Part of a small language model's weights.
Size: 14 layers, 6 heads of 32, MLP 1536 tanh GELU, vocabulary 2048, 21.6M parameters.
Architecture: LayerNorm before each block, learned positions, tied embeddings.
Training: a variant of Adam for these matrices, 843M tokens, 6434 steps.
Each number is 128 + 24 x the weight over its row's rms, rounded and kept within 0 to 255. Layers, rows and columns count from 0. Numbers have three digits each. The size before them is the row's rms in percent of the matrix's.

# layer 4 MLP down, 384x1536, rms 0.0288, rows 0-50, columns 0-127
096:127130117139135102100124146111131120154112138105130096172129177120150125142165152161068130118105155100100152139123155080153189145139176119127112161097085192116129139107125126089106147106073120135096106121156169135136113129112148122098131123141151134141129141155119127110183156112177145132157166168113117169144134134152153126120175140139141165122139136182118113118184152124094107151108
095:142173105165100113140119142133106136142111155129135131094109135131154133130150161095108133184105123169135165161139117168136174159123174186176135112105118136149187134070168116143131113099121147133153104138111137108098095104148121155132163121172115104143122129115147124112134107153135106152170176153134066153134118133131126109063120100153129084103155145144129124098098118127101146116109
099:128127109204132109135106136126128148115149121065104129108149144170105155149109137140122136139112096111111133149152148129103143108113088138129130144168121126120183120139127094149096157133178122121127174087143138139154123141123173156081106098132097122121124130139111126108135062178119106153128142089151068152119134138180141135133160167102110138105148086120100165086120107129141129115138
100:133136143177099101132115116140152134126128100118126155110083134084145086114162105094116130160120107150114194144137144141083090148120123106115113165175118116128134109144178144144136118160163148146112149123157119092129141134124114105124120158124078140114151148132165152114174127183128134163118118135135147134081124151146168135044191102084149136146147143103149102142118106155133178119117
101:147125168134114090100139164141109150132140142142110125117155084128116119123098153116143123115114134146131117114109105118146123123113120113151105092113105114094095122123143120123112091173126151125140121093124106141128124117104136093121110156106165139034139146118105144163169136106149118118142112129094133082153108155144131126143148117153062130113154134151140117130098094082131134085147
103:090147111203150107081147168176140123137139098113099105177161115154141121166152111157173135097110116136137137130181086158097132126105153119110129126130124137127138104117104083129157158159166132137119157112123144104052102168119132162139110110165140061182159126135138111125144123083123184106136205123140104129108133138100101114081132157114142108111141116148177106154115142157149109159138
097:140128162131141119180133115104080122146174156140113165133087116133148118098138114086141136158083106162121103141072128152134129146110159114144116165118169142137095133159123126116129120160130140147131120154110144126085147128135144147080126109114124135125157175121154146112136116115102160145136099149152128137098104103153123122099125119177112168132118106109122111122129101096157133108119
100:139149146150142097116066205141097131093113164145102150145130130117132099132122120081090136121110109090097127089143140098072100118156111134115121174105120149168147143124153096148136111120140087067148130182132133147077142114100167123095146124157122122205114114105135173106145143100130140126079137130129132101149153073106134162186134128126097162125116130111113103154178147144176106131120
095:118110178141142137146129106134105139104150124131129116122125143087126138101126113142088144075119108112152103137137107122147106093176074126167116165162141111107078110146146090112131138186131176125157124095188135137096113200131131086101106151077120122110138124128134156139092117141127129170118127168090149160157161147122147087153126134130128120100164130132137152162119183114134124152089
097:098134123082130110090154117135143102138146162100135124161141116105098083125168107114135156143112086113109112132110143102114108110136094151160137195149149128126148120118100107114120115125141177123113148134117170117113114110120084109139127149091196150125146128160076139143161134139122158096140111143122142140167127124101139186150109148095094132170153128106131133151086140121115134105136
101:109137154128157111124155108134107116096119167094094088141151177129134157108143121133120128168154121096106163114149139103094118164104147108102121134085095114137119122155111127136101151107150151163135127135094133112117171114124121120111128119098178147169118124163106128142131117136140165112140100148155102135152154109127107105115184078126113140110170158130169098100134121138163120119100
100:127143124105148112155088113139133079165134122108137140126113154118097126124120144171113124156147130084123084116101128134149129144122118125167132135094152116145133110119144139139104144128120142093138154117117147141135089162163142123129105077167124105159121111120130153108118110097126120089117145091113141124117078114148114177109148137153171121130092083122118125109089106164089129149120
101:133107093124081123120146162140126117100115164130141148121144106121104124167120117136120125138128160125143106120163129061155176106134129140125163117098123126080105107112110109122089137139173104136081106125119123111164126143092172144101110062045167098048124118161127117152116157156155127164156138152146089095118156107129110153108124143131104151140153111118137171115111133169140135142156
094:186128129149117151137140184111093162131142161149136125114113163141128135142139165084173127106123154139123099140159127116130116060158169113124111117129099151146152112136094133171176129121084117149119100094074108121111113149084130126073161130122136105108145099125149115117097098119123172146145104135120107125143112147129099157120104099129146138138123143129105155109074100168137122140128
094:125118116144152140176106123133105119114134079109145151130117120121123128136079131124085123166136129113124111101164127099137120151109121138183123149074142152095108119150114113150050160168134128089093091147125129112071150113150190164106158143095098151128136145144098125105116158148141143122103130082114094133103092096146122144164133155075104121108100107104110092095140157125084111159139
100:126134113128139147138100111129126122137126125064136175114108134102133133138102106109104143122128102128153109144108112198129136133183143123184112095149105145096107120127097126103089115125124113100107153129096140159119138133089106123050144153122146122107121088159157123094129095125159133144147069111105159135165153130129112112143125123133120114116124074154142103132112153163170123121176
096:086146145113161147141184091100151161114067158080145120115132134082119065142130149162142094139155137128153159125117103125165145152144107155100115104182110097089147124137135090124079096142127131160154106139132124129083136150128158121170132091134142144098126113116169157173102128113107131087193130109086136078115123118122133126135105157179134151133104100117180110134156167136114111147145
099:094081096143101143191108097114116185110113152095157154168142189182153139092137139152127121120100085115126115165131110094115169113131133163166159179108154138117146131145147105126134121062122137153166166124112117131137115147171145104112164096130118168136086103141124122138154097146133126109108170111111096138144131100181098154118168105134124115114072119110160117178145136141140115147131
099:158142140113154107177141173131135106119143146146135142184124105123124139153136119156112179074120139117178113165154128097110134135123113134141129107102144119073196114145125127160118111142145117164104147140095143093129149116132115174123134136140130117128067124122072129145140129074136153120100172155102122146135152118071102080118178103148192113110078120138098167122125112105147109155111
097:180108078107143133158127113145115134097139127154127163086106152122117131174135168084130154146156089136159141101122132232132139146126149114071124128131102075118130147116151161127192163110148140130148141113108142100126122115116143109117105103120138082124117129071107121148118163154115108117153161142080151141062128156131135131117142144120168130121090087144102126138119130132119158130129
100:150151103114133148112077112133136167169145112139141120113131130138161168107161144171155158125153148088106079147143124177080131166124128093140128145111124108110151107143071135145150134123123129117149106158089116162147157118143108148125169117149131098167135152118080146135094117130159102153099141121124133125149143133156136145128112129158084145138093098093073133136094139151133126120134
101:119123103122122151121111140099130139123151128124123133176125131107118104141113093112143141114138098117084142128161152137122104154108113095126133093111177115097158107114130120121105108114102129130150148136089136095112102167098118110162103138121146149152119127180076141169118147120122107110129099138116078086104142101142179157106163187165143102153089144117139105073098137111085135171102
095:118150156150131121123119130130124105118146106136085119103146139163137100168151122146110130105074179102101102117181134110148144118156137101121100101063116125097069125123130136145107131152127115123138161159079104150087130129161169149138158129074152089119103141148134117183098117103106114127127130125126113143125097135122121116132141148136143114127123141091131145159163126104118118131180
099:126128108153140140147140133139102136133162124157076135146136081126114174124155145121137142122082126133121130080137135158139082165148121123130105133127139095160146115123142151157146073105106126149128139131108118087150139177140149112150195075105111100089103156171130108138120134139157094128127102138124151134136133127081136132123125110131114113106156129142121095119103143119151073056103
098:144121164088094107085121173117129097130154176162179137136128160120149120140154114110181094144162115146126143114122148105109136127131125098118127131085136189137165164161127134088131156057140125130157106131130158103158145092134120152101136112110115150123168128132132122111142118125145138105100116151135093089121116120112140162102116101163197132122113129098127088146125145131140148108157
095:108148140131098134162108135132128157108130139158114109138124159130089144110089084134155135153126092127176176104118111147117158163140158110069099112123124122124099101127121130106156119125133145162143173151124114100072149117123132134106133185169150092146136117088084175111105144120167124124121106092127133131172080112131159138100111154117088085133162129133066133111125126124131116117132
097:131092143114144137154118118133135182081122154097130113183133136163110124120101112130107135132142160155106131152115134164147158111116094153109110130170113088128130186132132117093137124138152187131136118112050122105140110108171152127135078160160132124127151131162124121152141158126155129175108148132167122161176132126133155150102111178103124117120178123125116146133185149113134114154146
099:145111103075110123122122183183142146147119126148139129067107124096131145170149134132117108109140127132121127133126104159118139132048134147120141113185158136166134136127135143128125135141106130136134143183157126101172156149095107135126119139116100129085146171133167157074120081139106158160098138125170130137126094094132165108121159132114187094161077134137096123155129078170159099110137
102:173119149120141121151139160101113116142145119115094091140129127135123125143102115141141117143151120136103120115161087106084124124125117153151121163120148126157129088101113132126196127116136102115089132124161186102089081183137112127132115150133104124117095119121135150124108110109117143113071136134151128139091108115128143149130111103125126143132122124119115122111151162132118103129143
097:128116120120134137131135102146108084139104167105105125125148077077145131116115083136151143148105117208183129135111132075131089127127132105159127133113133118123145134150139095109135168143109096151134149140170120132179120116081113157122132135106119158120109138145124117123104133201113131121129067119126111132159120134125133133135150151119155145129131157137093200136116117110107142122136
099:126102099127109137104116118143127161177131111096129130149166114097109150131114127117112124120103183114111139148103112141128136139149110133128127132132109082119113140119122141143129123091143104121169135126104149089120122143130161073107148079136167154075108097127152112167072156120147164119109139129137146146110162113136128142121150078123129101164159129104115118161121157177104186132136
099:124129091115138149096104163171154094118136114147074096118080122090138095124140153127119114107145141137093092130124150128072127158143129129155114115133094100107113121099146167144128158136126125140090132137068150129063156139077127120118107151149130168126132140148134161087133114151119069136114123166104139078118115142127143142116155119137150135133132118116092141098126174132146090150139
103:139095123166104143111151125120115113130132128089127106126139093099113100139131158160134143111115123179115102090140130117098135161130158122134096058126137143172155124122120115144155113145119117146129150131145137200157095151097147172137116161170138102158115109132084125136059104115106144130129155146114159097094168133170133129131116167094094140133127127105115187096109138126158119111109
098:151085130128137158108130109168147110116190144117127131120151126154108116100109093062144110163128143171138150112149135086175082140134142150110121137097107102116088139151091102135199137154145158104134131135141084105184129100163136112136137121113119124154146146118125134102196111105130140154143164102143142104115116148143095099148117119167155139133075172156141135111136135108118162130120
100:107114115102128099123130102112109141107128146079146140119160151126089117138123118142133095123111150117098121142100121171119112134115152178120137154139143105114134120125139150146118088142176091119116112135099137127121132132114134168142129112146159141124098167132102113181132159122156126117154142150142138099133108086161098135141126165093148117086138174085084134092176122138100127149125
102:154149161106142176158115147152108090106157117111109079159133134101097119155131117097133101109107160128103196148128126171116160108152099117163159125157163164142115078139127153091161131152114140057142134122139125148103142117157109106160103180160133122132148067134111143165131195172112161112128109152119120153152150122131144155125145147124129129139111107150104136091144096136144129117130
098:112160118154127229104124129135140126143109109136136188106100099098127088091120100141127129130123150140084133112154154112141079106052149135168163108130127116134145136133087126138104147116131132133096120151108136147161118097157176185152070124190135109161102109148157130130143139166120103107126087174144154124150146167130104109126103147153146117129155134157097107131152128155116112141145
102:117131147134140144148095117160116147129107095125104144130162117108115099133158155122095124167128108123161119127125113119121113125134096129154149119098123117130137097132125159115129139109105131139133142098145148143191129095141152124106115091097135134111089117117109105131124163154143123125128112092100087107089110162086159094108132113139121135116144136090122117138113142159096156121115
103:097143120168153102137126126087118113104136162151085144088128136140135124128113146105115085167127151147129106100125154122097119118145122105141102114123096096134131131114167107110119107123118151093154161136124151116119125148148147083078132119120125142131147146112115176156130139118088124126116157147150099176123200116163139148157139157115104148155141110091120084114151105098162118084145
104:131142148110133134109103102164144132098147107138113155120129097170130162183113144144130129161134134172120161106131074144136151177134147106137118137128109130079141092144143108127109113144126124113127130113123099097163128115097197144127108098110132102119133110098132108099113177106096158123118125108140143097126132129117127107143125154128131128119121120119124179158152121124137099130154
100:140110113107127150174095098083119123125100137110107114144154074121115102160160105130124141124161157132154149113144107093112137152123136172153132139158151124114106150129117159120141099134138116109161145172118104142146144144134142150120124108144193107123147125124165074116162162155100120142123164125199128166175151144102145132131146106163102164080139132131102121100141152112113144141102
101:083125160084112092125132143152110136152087140124113142117136084092112131137133173184156154140072165159112112120095127142124167096134131108108146122122114094118146134153126111105098108130112130125127168132139108111116110136174153164128097169120134107156126134137190105102151162059122115123128117138133154145118145106074120090155111139147153138151101071121106130144156129112136114115158
096:145090133107125151130116128101118103063141149112131126092164171135130121124149103182135082175134132114127173174104147105176159119132154170067077134128146117120124096111143152149190107122124118095142145103111111094144111120164107137092139083134128105090104123136181128141101094112150124101134109158127096116140119121182110152112095183113093116117173135125130165124164109178136171144153
096:123120130103144108122147145134121101124165101159105112147133102138081122119107129125129130163098124109139122133157203101110116136110144143120140100142132145138107165146121155108134123151115132127096146097134101114160120119148129135122126125093094150116138122138138149112188130126081107181123146094116118150134124121120145138166106104142109155103101159157105158137146115136115088144127
104:128141129185137109129142179084150149128116141124106118135112159142117153144135115127156136132093106076134130112107133134125088119136130194126134120122115128171154140145142092116094080137155128108168121106160143119148113122138123115116115144162136150158145138092094159118122139134131108104131072120123131177186105116087143123108116131108143135148164125111185131160132141143124144139187
098:086104093138116103061108123138121140125117116143114163152109100078099128083127121129157165147117132147144154149128131135177082110138155118167150118166103124158102095111158121085086142123157126136101088114095118090075138062099092138136080146110191180170161130121110158142123103175108140111089128177120122139133129128129101127127150159143088095171187141137106108126122156109161114098154
099:113096134097148162136097088149124150107135141074139124152140130113107146132126175131116133150078099055132168121096102117051138167131138094135142120137131118102140153122108122096094154104123124109131105120160154136166136128150146173174119145147103110123128127142161127150134124129116137113112114099111120143042132171141099136128130145107137116100114102142148080147139118143136081139142
102:135114172134089168165084082119120164112118098132135102112135113120145111119117130122119121103124124157142157123150116104129082115124105133102147117089133075131128139135127128098142160140137112103101158175068127088140102122145147117127127099158180110082134110114128114096089138132116100149150147117109087129123127118163115099129104130128117103145122110120128123105114105098123089073112
104:163099150089127104151159103090156158123090166121114130154124134140136168149137137094114157136147161151156110116137159178118091099133124155114159108099137114175117155100130127116109159149129085118094129089118181151148139134136135182112101160129113120118152146125132155133107136104127084128107147113118107117152134148120144080106126132103109163162168116096128117103141129101084153113112
105:089118142137118146165129111081118138152119117135168133159181102162139134132159140124129127093130146146136134123155125166122131119148138107158114168139121077095127124167162123138155110148128158132117127127142113148083096142175090140126133104119132103136143110132144122116145147119141136114132152109125133127125118213099119164131117124152132123124099129121143150121135119123143089143086
099:124094106111121132136112147100136146128135091131163164146117079142127123151093097140150153126174166126143137107157074138114147119139105108135133183153111105099192154125148124124105148099125119090109122101085131149086124148102129122103099175148133143130148124127093135102131161109121132161125121109115155159128154153132133132169132126143129099150131143104160162115126140105111072160116